Part of a small language model's weights: MLP 384 GELU.
Each number is 500 + 25 x the weight over its row's rms, rounded and kept within 0 to 999. Layers, rows and columns count from 0. Numbers have three digits each. The size before them is the row's rms in percent of the matrix's.

# q: layer 4 attention query, 128x96, rms 0.0927, rows 14-63, columns 0-95
# k: layer 4 attention key, 128x96, rms 0.0913, rows 14-63, columns 0-95
# v: layer 4 attention value, 128x96, rms 0.115, rows 0-18, columns 0-95
# o: layer 4 attention output (transposed), 128x96, rms 0.103, rows 0-18, columns 0-95
q14 040:473515497499493523485501499504481542464516525527492505506525452482541502506522485564511485490505491518515528491491485511515556458521606540515464478482485541460482509499535494520484501520489475512488505497531483506489560516500486506490506471508473493466493485516493479487489516488482498548
k14 047:510499460452476512453518510474527488494498440504565494502515526554539471497501518448507519533483521497533504500503495510502536471504545501516502492503490488447487473449525507503482519524491475500523491488526493527460523513525554491500514534529484507463500476491505539504501465517498467502
q15 036:487452529508491519501482510524489487502500520477492467493497521499533478498498528466503484584497522494495517489526497476519498531478530508553526543506461452524497458461533517517529492476479504502474501465499472485524547489482523490539525524506474510484502447494498498514507447469547505504
k15 039:469510508514519486500491511497484504499470531467536474538489525468485499485521479548517470552515502496503522494498485465500550498526461511479481501464535482496486490522510478516533542505470498513494498519493477467535525497505439486487481458436520511448488489434498511495505555500517492495
q16 047:497465497535523519489473516537484505534496541505544460484489513520480502506495512469515538590476487474477536483522488481459495506495518519502489547469504498536495492495500501522516495548471491495477514499510538433506508498474552478491459488502482501485494522476505521516500518465474549497
k16 056:461503492481509502505472464526526524503519520497540459490489474495443501481516512531500553622480479459453513502504488488467522497492492492503500503461536501466503525485486489510542501525502488538491524500504524499510529506497459496479471507485492508486495532495506541501491520492478510503
q17 054:527491504499526499502508479532524516551519512500580516501486504500507503499500523472507552453479467465472463514505514488464480509493465486504482488470499494555489511534469485515490481554518476505511545484484516461509547496479488489462451469501520513526499498473500509523522465526470536511
k17 052:529500514534513510498495495545524487517436553522519489453483473484491503487522542483504567510502483513436474515499527512480474512485491475497486480470498468560504501516485512494470451506524497490509536521495515533518489495492460472503462494490464496530502480514501497500519467546521545494
q18 050:453483513533471517486500522534482510465407509439474462508473505509513515508492494506473529582482485489489529492511484506520517463502469497489542500488500498479490488509511513516495541490456523509490469522497509481508510507496566506523489528506504505518516521511518531499481532453500504484
k18 053:468500466481494513507496497511498492497585489476481482535475490483501476493488493565501547556489485466497532524498483491538543507496526526491531515468502500458525487482496482537536504482489501508501467478481484497500509481517528508477435464504532508481477562487498518491496528462484500493
q19 039:506486525514497497524506505515537502478521524509512481499496517502380517519475490435535536541504511492459501482498513505518519472485515507477531545487491466527491507543535508492519528542474470499519497492482493451464524497488485490500493526497534503495481522460495484494515526477496507477
k19 043:517520489538502513485547461513531510484464522554452484497484504493493520506480511497526530539520491488493528492493500501507527513497478502481528488504491471432494512459541481479508444526472516511488471520498515477510504497476491487500445486496529493517464521512515455504544565488528501451
q20 042:484496505520491508483477494518512520438515515457549494494517468490505504519512506512520445505501497535494511480497503478466508500493609508513527525515457507484509508470510494519478533531483515487491525504498511507508580500493509483471509470490429501477493500516508508478519488489543496520
k20 041:505508482505529526504464500490456502467551491485517494509522547500592445520532512541527506522487490549499525475499512471504489473493523514480520442485494480452500497497526521492477490485488486494507476493484472498515447504516466484478494476492490524463507492478506542494517499521476454508
q21 051:501493526485508498535500514487476502475422496511479486499509473496484488483486483535461589515491511572520504508498461499496511500494513502486501515501498501474528512480497508445516484460454508517501520528498515535537552487517556488476466486522487495489480518524492468463486517478488482485
k21 083:422509453446474500476513513450512499511519451520528512528490532514474498476496490517476511512507455484514508499501486490488542489507514509498494518511543540451501524493476493514513522485524498508508494498524492548491535509522566523457520514500502513499486507559510505495520502467464459513
q22 047:523529505551505480502481489501540493496480500510478493518479471496527485517498535551493440509517513472535470493491513491517473512458507441499532518533495444545509463529518490532527515485508484490507457477475473490500493500493461508545503505466475520507537453465510477534488469525522503511
k22 058:553484516534518479516499502506469499488498556470469473522529496507520521528478514520552429503513509549512504496498534507485449507494484478498547490487483476552495441527510519498494495507492499495501495480465496489513445489472467485529478492491487505489516457438506505497491487509535524507
q23 053:503490505502533498482501474493536516587504501519502515470471470486472519506499495501502561462493484466468485519500498498490483542515474488502489501446517519507490537497489498527496449576501519521517516528491534486503508505487467469459461468497505493523513558467504508495487481531494521525
k23 054:518497562497506504499494489530530515540520529532567516480492513487443512513503516513486579505477469462480478523507498509499457512492466470480494502428475491540517520469493489509514460550538510465497533508502520511507523504476491476491492482497480489548494521515499501506490496507509517490
q24 045:501509507473495506504498506472504484492503444531480518503503488511535502481520506546500434489522486546487498484493486525405479508504479495502490478521468496491498485489451517582509540534503541499500481498509488539515497510517459507509522525510457514495501484520508479496525558514505492483
k24 048:501520505498501492496502505497524477497463502490491514507512512510446518455514491541539504432489482532455500479497466494449464496541490511496510538517473504549489516510441499513479526561517490476480487493517489526517455495511519501516514510520462532512502475510507487494523548522473498561
q25 054:549505489496530507514481487505540493521545499530532517498495488493508486494517513514501460472512460530487482489498513485392461538476489482493500501506503471541489497495476510507520526550538503484495508471489505487506473492493449482468453492479460540508529485480488490520497468536503533503
k25 059:547479528537509502498488500551497492518467533464556494478517502519468523483539520531519497485510482520453487483498524496419458514510497474502491480483482472565487492518477537473500489546519508495493524514489518513509480503484453479497491513488468517503516465494494507497515457553492515498
q26 050:522501488552518498502483475499499509430505520488595505492493489505487512502501499587509467490511477543510500477487501497428500488482531504500479505535477477491480508474455504507509495528482530511497504477491481500518506502509521494480479520486451545478514498525529496498543507519518481518
k26 052:534495488497510507498481469489482513473487495488461494483514541528514474510545516570497469448521496537480509475506515469445477510526498488473544467515484483503504541470466522512504511521493488501519481469487507552502469498500490498493474537515482524486498454503510541500542516506451443512
q27 054:482479490476493499519510523522502514483517488513425479519497496504502484506499497527500563521485509470493489495502488511570538490488549523494532516491537524466510513502549497472517472483469487496489492479507505463472549506481500496502473450534541483496496511520484525500450523428515504521
k27 059:466498456491496517502518516497487495470541483498505489521503505533498504474500502462508479611507499518477499523495489501555517479487564512503505501501530501486489451473554493476529464480491493516501463493504504498455521502487542489488511484519534504461483525511498531484462488472521494472
q28 048:491489484494483505482506510506487504534512471564392511510518527511482496503494494452484548514492514513533514516503488520548514479519448506479480489462526529464514491490502514488490440462482514504496505533505504510472525508505529502503517496525535483508501510518502522477522448467472473500
k28 054:455507479510498508510482497509501497472456473511505511487493514491474502492466499431497577489485475468541493516504457527554529483527527505494482524492546514455509506441521473496523468482514490518499505502522500484485548505489540515485547489495536501514537492499503521494527532464475513487
q29 039:511492492524529515505523505470461515453441533494501491491440491515514511514521492543471501501528511469502486478487477506505510492491442480498495484497459521517479505528482488505531455487476507533499493508483484508520469493506535517532492543506444491505504513507514495498497605493468475526
k29 042:539495507471508499515513504517492503500575558522551485512488545526444511520520483577487498450504525539506481498510478499532529488493492484484523517471485499462496521465432493486546490532503514492502492491493525503509489494508507513513462531496496496493482470520503518512494500469498453504
q30 045:517488499514505501516507500518464505409490512483459494461490493509504513522507500497495493532511522491504458486516505493607544499481579482481520504499502478519510478491511486474501511481498450497500513477501478458476453479495487495537531510500531510497484504503503503490493550486480495500
k30 050:559486524511523498537501494499493487436496536497483499505500491515524489526532503501486490592518557492476485504509522480574524507459521491516495454507492481476498481550531502471478462477465497488509484518483489511477491501494461506524518504507551486506504481521495513503480482486506464489
q31 042:506505452504494503523513483467509484517538493489461485514468496538453524453493497487503513558499481475490502510483483528527496478528456500511469463479481537474506527506551520507508463514495496510476506530520518548471477500494448523512487505536514478519477545512531464483489463490448472525
k31 048:502510489478502474500494464509488511507551492528443487473461514504473525474479494473483516463470514489506475506502466518545494483543574511483497531512495501468500492462500492493518479527521497526503483526483541441471539503519488486518514568510542489522510491553508469506475510514487499505
q32 046:508500529470518495495507518488472495515506484556415520519486466490493477499484461545477560460497524498517550517486500486499517537538496512483486477493513512486517494487513501515494459454477492516531496525489513517530517511495586502478503466511487469492489528534492514496491497492454499513
k32 047:454508512469518500492520534501459511528516506542457519521521513523441494504509497504473581524465478536526529507499485505507515488457495511505544525520483526468495483512475527519522471492528480501510503510516500504540535504505557508456509500492452484495461538491496501492520514464473480488
q33 066:459522503531482502499502514484456506434475504505471496491527497501528495512493484520492434531503539504517497486503500514566531463498561518513503496531472494480491485497518487497498518429485494504491483506515470516509508504513525525537559512508495496474496442526505499490491539478547471506
k33 061:496509445464497490479492513440463491454500489486473486532509506516541457533506482510522431537517527493554509487497485501538534480499504540516485517527507502432498494474516486535483540463481480500498472483508472485475488493518527524523525484528515509467496495501495517499484524462521477504
q34 062:511529495507475492501510479495495508459502506529513494504496481507484488510483511514486455546517525449541495504495499512625513469485517488497510484529500509480505463501545501500519474442486473532511457509494476441468506508498514518518513522497515497495517474485522489518463472497514477524
k34 071:507498481486483503498510480497476490463504500520438482512513502540511502545475511491497419514504522462545498503494499507602497486491530499489521464517492505481497465455541514481510482482481487524508483482480505466471493505489526526523502504498543496483496484455502486507468499482551503471
q35 051:448475482475477501505503521502484493444499489483451487505496522475508505511495484495461544553476514523554522515516500514583545462492472514507544516507507497471509493483510502510489503451466485509482496510509480520481474502513546522525534489498510508472497497507510539493488540448533480508
k35 061:466504481461489516503512517476511489467517459487451493531490512492570484494485477489474459564505505490544532507506493497536542471509516536499504509505517538456498491470502470535524513444484492501514470487491499492476512507483526513466505486489512492475512531469501542497482538441500467496
q36 040:504521477490473507491520501492511490532600454534423516514514490508540487502533489458495468441503494535531506501502501503500504495510497504495518484494523529475537495478516509477499421496492506485513488474489516535476466507497504499528518510493496480501497490509475475513496565484512512509
k36 038:487503469481493491508510545510497493511519453529567528516527514482541490471474490535495478456507475506552501508510492508511438506513477506530493474491486531500500419525499528496549466531509482520495481505501521466470481502523534506466550480511503492485502513488507450488507498475485503524
q37 050:526466545512520504494476503550494502467508518493460501486505514494522492505500514462501553543481520460512503513518521481571511492499477495514500523473542466513498520489551505470540481470467503477488531508493501435486554492484486472498510484495517515520546487491500540496524445484514502514
k37 060:474486509537499496515487523514497505465487498478473492496504489498525497528480509494498484632503512447505514521500509491545531524508562495515490485458508480481505502491515502488533459470482492496498516513498502523485537497477478491521511439492531510475500543464491507494529471505522505499
q38 057:495517506492499518495492494518462511472439512517426497504501503502531484506487504470448552552489509468508485521522499495615518487497486496499488515487505495465488486495520497497490427461481504517498518519516490510515511505480501508536535499518522491510508483534501518504468485470496505519
k38 056:501505488486504499523479512499477481463480511499492504519480486499451492506492512449469563590502529504529495526497477513573570488502498507497483483475518499494510487466548481508495495465509488493505500499521471500490530495499537513524537472512515504467529484483507565495496482472497518511
q39 055:464481512492470493487500506526465522450505484475465499490519504493524509515494513482473401541493526478511480513500515504582521462503496499506521511482493486519500461533547512524492495446481505509496497512496471501505537497503522506539536504501524507497509484477499550488497485470555479510
k39 059:483500500494493504508506544514474483459519494484492503517502501481528482534482517547504444554504500453525517512503507506600560501505540531517505502478539491462498500492523450520512494460476498468502496510493489483491504497491506504520495453490555510496508490469502499498526534462527506488
q40 044:505494497508515509489484512487471519456528485525540520497509491478520471544497525527496460494494517482527476502517514491562542502506560481527493493500482494499493494461530477537504464429507511514492543515509473512510531505490494488529550468529545482499491443523526519487495458483503487537
k40 051:513503505492494496491480522488447497450511522533519482477513528504500477534514496471488421591506512508524499505514510508528534467465529497485470480486527488508497510485526489490456492468502491482503527498509520480478498493489509506522545488520485489483515455462498550490522475506566484504
q41 046:542502480545511487501510478504544492546497518509548491511462505509502500487504530545492478454509517477488482492478508511481445532461474474505504492509498503534480485549456479527519528524518479517494466479492490474498453497500476495517446501483479523517531478467511444533512495540520530467
k41 058:557495510519500487512516480497499490503490569501495477494518469514519546499519500492534484447515506519461476502496523507483448523511501473486545491486480478570501472526459507500486508519499510504498503498471529501522455497478456493529462496477504501511523454509494486507443465542517542485
q42 062:443471511448482519436507508471487513553561476470491513521503493517493470498499516506520483485520460454520511524524501510506516487512486565514513539496523485513480493509509514530525489526503516487495478445505482445482502517495515495519501455524508492490511529492489518561520491490462506523
k42 135:574490561532494503551491482550482498460499536467511474480508464501498520503532537477523533517486538534496504521505507495516465503494456492491503497515484462546474473506502516510500474500481500500496511502504489458494475491485442469538468463502503498519501520460471481502474487512501549493
q43 059:513493504546516489550494494525503495454425505520517478492506510498489518487493476512477499523462527570482480474487493492498504495488553447495476483498492513467520506499474478448493511472477507496510532537501522567515533484506509508493496522496467523508499484523499500441494540503549493492
k43 109:421498432465493503463506514446509504526514460528501517522485541497498482494480472532486461497508450475508501489489490501497531501513538520509499507479523535449517535493474478506513512489506503499496495493511508550497511509520558525453526522505495513485487499549517516501535510477492458518
q44 036:451462504507474485505499485486503483528554472451547481491498523512441526499486484497526525544501517487498522510481486502462516496528444535501482479515485525476512520523487525449496523513468509515502498520505536533491461490506548488490512483513497469493472553508513538484506435496493480499
k44 047:452512474477497487491502492510506512528519472501489514495485473493506491498478478511440499410501514451495508483493489504518530489513477521484530534542530538492506563478528486520537527506490505531507508511492537457506524500498516489468483538494518508505464546538488460497527529463468501496
q45 044:523505495513500491540504523521501486528525509546468494504480514526517494497487526481494547519499483454487513513506505505532465525495491467482530506445519486533501473515513493537508484517532465487494498506502517420459490510466484488514481505485553484528513501432503451519461491529494553506
k45 057:519479523529508499517489495535519482504431541535479483479494467521488538495492518450509545539495522480479472528502503491525508513466492482506528484479503493536500425524497491484501469515515509497493487519478529473491463498481476480502474509485512494509533478472504498495455450537529565478
q46 052:492516482469488500500520476492487527481448463523453528498511509486544490480497490453456528493510501510531494528513518527581521467517468508482467505464523517449511514479531521499457430464504495523504509511518468502473492510508515518508534534508535494512488534508497513479494475474481492514
k46 056:496488484484478504513496482494476496467433462537446549495499511504491494503465499453445553512497505487553486526513472501560543483496476525511463498522500521461511486475530489498479458469530487478531506509509485518460519509503563512505531504503514477493525495501509507503501482477501516509
q47 050:552506480461499497523493497535543508548508485552475521523502505494480510480490527447477520486494483505481508528496496486511480536509456468480483521456509524473526505514510502549477422524536502503506502523489504505472540511482460501467482482496539487529492537462479501487503461509479530501
k47 052:485494527566501530505496506537485505516457481545479524464483486503485535444474516441475558477470470517536499516499481524498503503521510494499499483471516500549513483463530509450469451506545505493506499524497508464496493511486497489507522495490492474519541490453506483514516484521471528483
q48 044:494535504521464498527491491445531499487504513489531518510520518478547503507505500510516482481528490534471484491489513516405495518513537500506510483523451497479490535468509495487481536526531507497506474490511479545536470491522480507490519575493454499512473498502457467484507477531478505488
k48 055:513500486517502494501516504477478500532464495500506535480494529516547487475498492515523501412514510524511487464504482490429523503496448503482481536550467477535500522499516528500449530529510494495503481503500482529512438497527490497473500529511463506521467462519498495504500509534461495532
q49 041:499482515498509503482476496510554475580557500537492521483519523471455519476483474499478514458497487542538519503501512496442477480500445521508488519485478496517491514500468507510498474499508515458499509493515505529498483494524490491462493455451458513469509523468497514495539477534522477506
k49 046:431482512500497502484506495507521500518482441533451507492515525462524486487473480449505513494495483466544508480506494495424475474532472499506496513498503505515494495519444504530490460486516516501481529509516528550528521508476486500471517515487454512505479502456515500499532477477478464541
q50 048:515526486482494511511492501505471497436501497495486487525514487495516490527523511481493416488530505526561476486509504488505482494467546491502517504561475485495487476508536530497462517472521488490493489475486475563490479497507456535490521550496500488500511423513518510524471503521510491482
k50 055:516492485500496487503515502498443495510513492463484487526499484489505489519488489495519376465526506512528506481500555519486502488499477504509522461530473500487490496541523526462513533511493493482512477522491472450471481492523506518509501531523509486472522476446533491506513476535488465526
q51 045:492493545502535495499497492522529512515503506459493524463472504484493522497467475497473601553478495452442522522481497512495511514546467525510489484432484520488495520489502486500489484498456516493502514535499520496500502501479501483504518471503506484521508564479502536501513479497472531514
k51 053:449514532500503505488483496506503527502526483526506528475476509487491489473464511518481615521473503472510516514480443505500516514516502531508502538468478513480510543476473483556484479517513492517505525516505538485521482502490483480506490474512461512522465566514495517500498473476479512499
q52 042:429513480443462496513515497502481504470520499518462512510528508506530519475488476483481435484500511511438480514495481508519542521510526540502494514496520513475508536491508518489489434520487508525512507469515474471501543503496526500525560495525540487483473518534503473486493498467532507509
k52 046:509502478508493521509510553478471514488438468509520540501502501537527490487507488532476506431508478541495487510499481495549545488515504525502490520529533497480506490473531483514462514500493469505535465516505474439489502513513541495462538478525538484497471498570484503499516494484500511484
q53 050:467511515538491514493493500492485515461490522444505472488491487496510505548512494542506447538519528488527489484492505504535511471469580511516517467542471497512471499505496506448507580454478509521490481501505491508527479484519522528524520536507476505504511474520503515513481546512517484494
k53 045:498508488471511482501505472482477514489535579467511473551509492501482476577504491553517407532531547495494500465505520497503546495512497504493486493528449492497495517522516486497519541476465508507486488476500483474501485487530498515527467501495532500500485506520498515505497518479498478508
q54 063:472454516498503493485515524508526501565504482507488495497480516507486516485504486488506580487479477500451530508489496519426482526525455511496501507446517522493508528514466501540507495539472527498502497492498541516521521499500528479474440465496498497504490558468494517495521522490477530491
k54 070:456500510485499509502511504532542504533513499517520510505506492478474518444506497521493619489471471502452509515507479496478476509499463496503498550467497499499515498502460472548518487527513508499486521497505520539539489501497513477464457488481482494518464544543484502496507498494471516503
q55 039:533513512552533508511487499499514509432544513504521500496471500503591477517511533505519483517492506507507485479506495492501458517476578467503469465516513467478491505493474453487501515521487501497481486510492524509516493499479446486537494498501455514534512449531505517498522481519518512509
k55 049:538506496554522481534460485503481499455528555497504485492508492498567510505519504495531436521509537543461495499496504495495471516481495471501487478451461464522501487530538494506500501512470471516501512482485503506505476490497468481523498498495476505476513463496476524503502535552564522520
q56 052:477526502533481515479518502465505519517497506515470509524531477516514492527504496487534406444520516500501474477508489502544498494487555526508501497522473494492494516481527489482476447513529463484508481498506485487475521507505485523537557525518496466484467465512469478487478562524505471496
k56 054:540521486511504491482524507477485509528483510522479497518506516493551477509489493479571464451531534512524457480496496514526487479500471504516494470538481473455481457504573485479467490505482499484503485487514476470476495509528515514507546503544474476494485471507500480522518558509534472500
q57 039:529502487519487514492497483544499500490494490510534494512476508477443505480494506475496417540494502478520534527508548484558524497510449483511501507487448527512520497527512492507523496440492492503498524528520470491478510492490445506530544492513535480519503460512527516494482458497468523493
k57 054:497506511513485511502506484506478488465520493534446487464506483486550517523496495483478464523488505467520514499508506519535546486530590499520490497508483533496508479490507515468488493455501505503495518523479508438499469501498446509513561484516541490492483550448488485494490483479527507472
q58 040:484481490530530486537505543508471505467531507520481507465470501521509493487500461520451559486503513477467532495482505515435521488535445535494488497481488540507499502498498490525514497479469511511509519512506508493531538493499547488476456475521492494496488515518524517489520549468430523484
k58 053:471512492455476501501507508498498511504555485562449500475493514521475492474522507539455574540482469518469505504499478490486535488454542510506497515491511507447501533466450516527504489526510493507505490501499505515526477498506510505452495506509523505503477543572487504489487477480487499506
q59 048:498472506513499498502490520523523493518498520511425506499497565499509493470493494474482588523477475475510530510512496500506501493514386513501493518449515462517491505481497509521516490498494517481471526493519500486494528495498514477505494468488517500511491518466500535476523481460472497528
k59 057:455499514514495493522487515520536487486488494536485486481502510505492519480489501422474579597480504462468503519519466483495533506524507497500470530466549492497494491503482475514504468482508504501488535508510511555509539506478534490482539496482531496504515522481496512505516473488494515504
q60 060:487472503508520514420488486536526495561563504482496496504460511500513513503503520486522463511493473469494495491511530488476475487488491489515516508473503477533494479543487485540494503579503492466490518479495534468473493509478460497510481475469488518528538527467506532530508483534500535511
k60 083:573482551564522498516480481558514497496513545488501488481515466470506513529493522474525512514492529499477498509507529508492451524500478475505523483470458467535507471537504488493500462513476504483490533499474520478512487500488443470542475472491489492506507505449489507503496482514538530494
q61 060:590539504538501494612493480543516498448425505510497461482515475494505515485506497501490525497493525534476484475494495490519487506493502453483495479503486511520519500504515506503493495465482479518505517545513491530492513481510472496511501511487507517506482478496500488459460492514510512509
k61 138:438504432467495488454511510446513494535489464535499513517488541499496492497480465525488478499522461476494490492486502489498541478504542515514495506499526542452518523487503478484502520506522497502491477497502513550502524514510557534456537554507497505485492489546524505485526500496481459508
q62 068:477511501534503489524512530454483502463535481478583508488500503506465497533523467516516516476481501528492533469468503499414501506495519512477491469516485520455519518495469480483504548492468523495509505508473542517517525503516549509451485489503474508491500515543501516491532480475496483488
k62 071:475525456461511513493502499467516510494569496497540533510501531507542463493505489551465469474482468548513530478488490498447482515495472508486520494521504526454498548478481519526539512528487504520487487482503496512535511494516537504480471493503501520484480512528493497500555541471468460503
q63 047:481485477483454504522509501494505488494466477496430501523520538518529496475510489439483535474523503533521483508515481515538519475507449525474508534496507501480509513479534557491465491513522495485480513472535470539450452503516514508541530513519530491492472550469495504487491510481485483496
k63 050:483477481494465502505524527495487494495458420503483508517499497492540503467479481426486519496526516493496489500511475495530549474520478530512463509511517524464497497491521483453512495462519493481502484522526477497460513507504545519445552528505539469502529510523509511504506470499454521517
v0 146:497456478504448522515445472479508554498491478497505523522519494526507542493497515482521504519513497470471470470485509515499499510497475506501537476471446473499519522473466474547484486501513525549523472520549538503507508463493490472515508514448507502494522498512456490526464497456501472540
o0 138:508565534434529470503551509498493496547487519501477480503484484475487485486473483506475507495511493512545586512510493489493477499499490490497481515535513511530484476483512523473511536485484475510507482506457465468495457519520521523500484482509521468532487509479512490534509473548496524454
v1 149:508469525478567517503553489538491493490514475504499441480485462521496472478450466518491491510520467513512517499521494539496509518500514508501505495476508531520450502548515491497532528484484501442508518486479440494487487499549527520513479492452499546486474491504502510488524509528500521458
o1 142:496519494531467473508470496480500499441505511484487580488524500476495504504520517488518490502492556513497421546479511484555518491497508535503490489499471484448558514497512501470486440496500489505506510491516515537514545482479484471484535481529503488499508497514492512515500504478506460530
v2 121:487507465505510448512501501492503548497510488514498488516566474556512502460499492492500488492473498439560472448531483545483522532523504511479530473490485530528474474503532500527471485504478520480520524502532494489467493441478482469514471493506513538498465505499509504513482509542500487488
o2 125:491494557476503532495482479548522495508486501488463512491447508440483524487484488507495532519490480536453523593498503464539490491505505517503480526466499471469525524481495524482504492502480502505494518528493517500540492523500549482473486459476524481529503547506508518502515476462491506496
v3 160:504559500519530464495521488511521501500511476493499480482577516508515450489494469543498493476528493484493560521484504532489521470528486488525477492509483527513488492511513487506467485531532470461431511484436480498510485509501521500493456477493517517533512504513538526487523497534481488466
o3 144:482424490493487537495480512469497498481476493506491547508450525508493518499494503441520525518498509489506420520526487477517537493508504475509479509472528472482498535515530500474515494512517498494538517536546514523441509507475481501509546506505494495474486510468465526465519524488518497540
v4 139:504453523461493540512572481530482505489491480520497459497445467524479474520466503494494508509513484516503504520521463525505484533508500513473508505490508514512458503544486463516562516475470512486547507496509463497478486479553526499502516495448485546481491490514444484505514509494491507475
o4 133:521569502520503456510453505473502496446519506480492581474564482458496509491523495526493470486499539543527461487461518483508510495489510524500486482521461496467554508485496517487473475479500495503490498497502499541555517499493494491477516474523487485511510488517532501526500491515500466500
v5 117:491533500517516480482475530489499518506497509490492506471529531448508500506514500518472512514500540494502538575403486481481507472509494481490499507550474513496529526465500521481495511502551475509463500511488496514529500552493511509466507511480514477499487508515561477496524505461470463512
o5 120:480480453487445537484523511444504480509503467518508512527493507547502499500492478467511502462518463501524493442563514529468500492525502473501500482481521492514446511517507489550491505511517531487495506516535481469442478525517501537522544508515488531489487504489461497469491529515519523493
v6 128:499509509489436492521521472527459549493478495513496462517524507539518454526523527528494512494515493475505527531485462484557517480549456519500515504519504497545465461512522499525463466501476471502443512480515508492503497507487491452474502489524470518555494511515506497499499500523466481485
o6 135:487466518524563502501505530477504482507484497505494575482482517474476515487479456469487540504492538529487498452495508490429520501492523511497478502491486518445499562479457519474519534512501527480540503549513534531504467478501495486480479490494505510494474518471522520477506501494489520508
v7 138:506498537473510513518539468545501500486493472523494446489490506528488446497491513502488488494522474528485530509538450568508508517505508515485509488489482532516443514545484458495516506477484516492488502487475470507492483479555530476516487480475514550494483463529459522511513501524502487445
o7 137:523513505517507455506458502459507499451509497482490617471510483457503508508504515505507490500487546526543445512453522466502510516495515503500472505494497463461562510493517527489493485492518461493533497519497514541523514480473489482482510477512487482502503504493515515511525492495506483527
v8 160:505529472520523457492471487493498497512519489497506467511528449516527510534470485529489495456506476461534514499473538481490523485519496495525480509491521504520501474512565534523457483543479479429453522479473485493517491524490490530488492494505481484525501528488551529469499505553509509469
o8 147:477442506515502554509528512545500496486470516505504498499483551505482504497509482460529522532486526492440449535538484507527524498490505524501505500485495508435492525501480480450511471470511522500505515507526516493434530477492485472521514517516525501477483502502477517472509515435480517510
v9 104:518494538504489489509499463513475499485477501505507461483472536486500468515512544501474509489517500543490531575449464496500525498477501507493512517548519498518506535501450526490510507464487483487451494475513513506536498579538522469493522490489470514498478491535490488498528501460452501499
o9 118:506520438516487494504525538434524491480513474502515593480521501521499497494512473507530497452510501505525507428499525515403496530509522479495493472517503501474497512504492492519488516538520493501535482534503492497454483475501474505503514513516492521496505496487488505471511513519513498490
v10 124:504483489496443504523489465485479537493483484530506492526490510543488488539491551496511507490501473499468480485528457533516511525511488514464531486496477484512473500521459450541485464495477536539522509508514535510484472460521497465501514499477495531481535470542423503525478499480484495509
o10 125:540559535468551473519493500521510521506505508483492541472506483439497502485503483514488497490507502538556549477466504468446484534491504495499463519517506482487539490481490538482504526469513468488499496508484475522544485488505513484489476486493489465534486503467532496532536466535483506465
v11 139:512466505478480512507516447539506454493498499499500506533436470534492497501459476483509492494518467523478472456572527494514476494510500513558485501442502467494520495516489522513525512504479508474523483484514536497524514486552511507509507491488481513512538505463482522491478500522544528453
o11 129:499504530509543468506497526506481521477496539474504470484535503479504502516516519541512492552500569479493506523423499495550521499456503534501516498548489537492501488472495490444510528476475471523508470474456481511499529467480482480513473509512510475476508483528524506521519492484488462509
v12 138:499479488519500519498437502469509568516503482509510497495538486497495538529493539497524512513506515478476518528426482523483502502495470494452508489513456490502502520481505447526485480518516511537489499528495496505490493478470493510497515513425516475467506490523469481520496504461474462558
o12 127:528547502460488497499551478498495474537484493522483513508488495496497480482477478454475496445509454517551512475583500495491481499524485461508474506499514492506498471514526521503487487461531494487490518508521470472493477549528501525497524511539510493542472497471488484524483487538496548465
v13 170:511491500496461493506453483481511471491489518488491539511494524497507545468533510449498496484500495497525451477516517486513505503465509513529502492486511471499556521453485554479490508464485503521484461499592560499522531522492487483524521497552481467519475506490485505505464497488516513506
o13 137:490508492492519492499547528514505502526494506507512469498483487516495491505475496564504505505498500477464600496478494514479478511503515507484527497521499527517459479498485484525504547553474494533528462507428485447459454488502523519503459504470520498503524513507533482483508484505501510475
v14 171:505492490504466469498475476499494450500500534479504541538473498514507524505502484479473503492489489503529460465515549442517490480492516499550484506481525442497558491468495561506489504497480487491507490480547557485528530524498486504496534503534464483536521528469518516484480497503530525498
o14 154:481487501500520522498531533520503524512503514487525417498506513516500501499507502543526508530500518471432574493467481529483508499477498528498530500519502557519447504479470476476519550519460515518498475497454488468462500477500502496527458523488519499473498499520517497484510501477489496477
v15 157:493490479517463511505453508468504563505497489507506525507533520496496515519510541512520507526491519477463503508457469514492503512508481494460525490524447493486501511473479452522475476525525523575511493526494531507489502454480494487479497507468525488474522482540469471528495503450477454542
o15 138:523537519444506495492518485496498497544495480507485492508478486492504488490481475472462493463512444515563551467545500488464480503511485452503470522498530480542492484502519522526500516456525493475482510512510460483525462544521525526505513503504499491536476504455491493526497482544498540472
v16 144:493529483500493531483541559510537469514501509488500546485466513438489487494528465507524506533498539543461533500527526461500449469514503480503455523500491514458513492502503484477517516518529487531516485521437484504493484503476498530485488508540527472489548492462517489493523492505521487487
o16 138:500453503516506498499443469497461506506509507508499411535522495553520494521510534491474475521500486458542443481508479516538522484492480478507524502514516497558472473523514487524510496490500507487480508452532512520544520504495500519505495518479470521460500467521492493508461521507508492538
v17 136:498546481516525461486455534453512478508518509495496539489515498495513532451546498487501483492449531501535461446536513506487507514474542497490499492514527507479517491471519512462472492502480527517516510511522508486475517479441481509531483499576522465488461499489508512504506506536534505501
o17 144:507463507494491540491494462582517515532507489508505417507463496503507505506481519532506502510490440479444547561509500498522475506515488483493514518460515480525504474519509497543501494521491498507485514494468520465525492519507537485483467497454516520514524520510503490501491481459490527508
v18 117:509508498516509546484450482489537454509508492497501522480463524462475512529464510478519502491526504523439517528464491512467472489485517481507479514505476492463544538488460501497518514531551496514481475509463545523533514525549524542493510503463511476475532473505498487499501498445512502488
o18 120:516514463487474472507528518468479522490497497513519485520527491541514488520513511489513464478521489476576496449522511519518507512494495466500513488532523489536478445515529485524491501448532474504492483479507434477438505499498469532548530537522478486481503466492474490497512513537506493494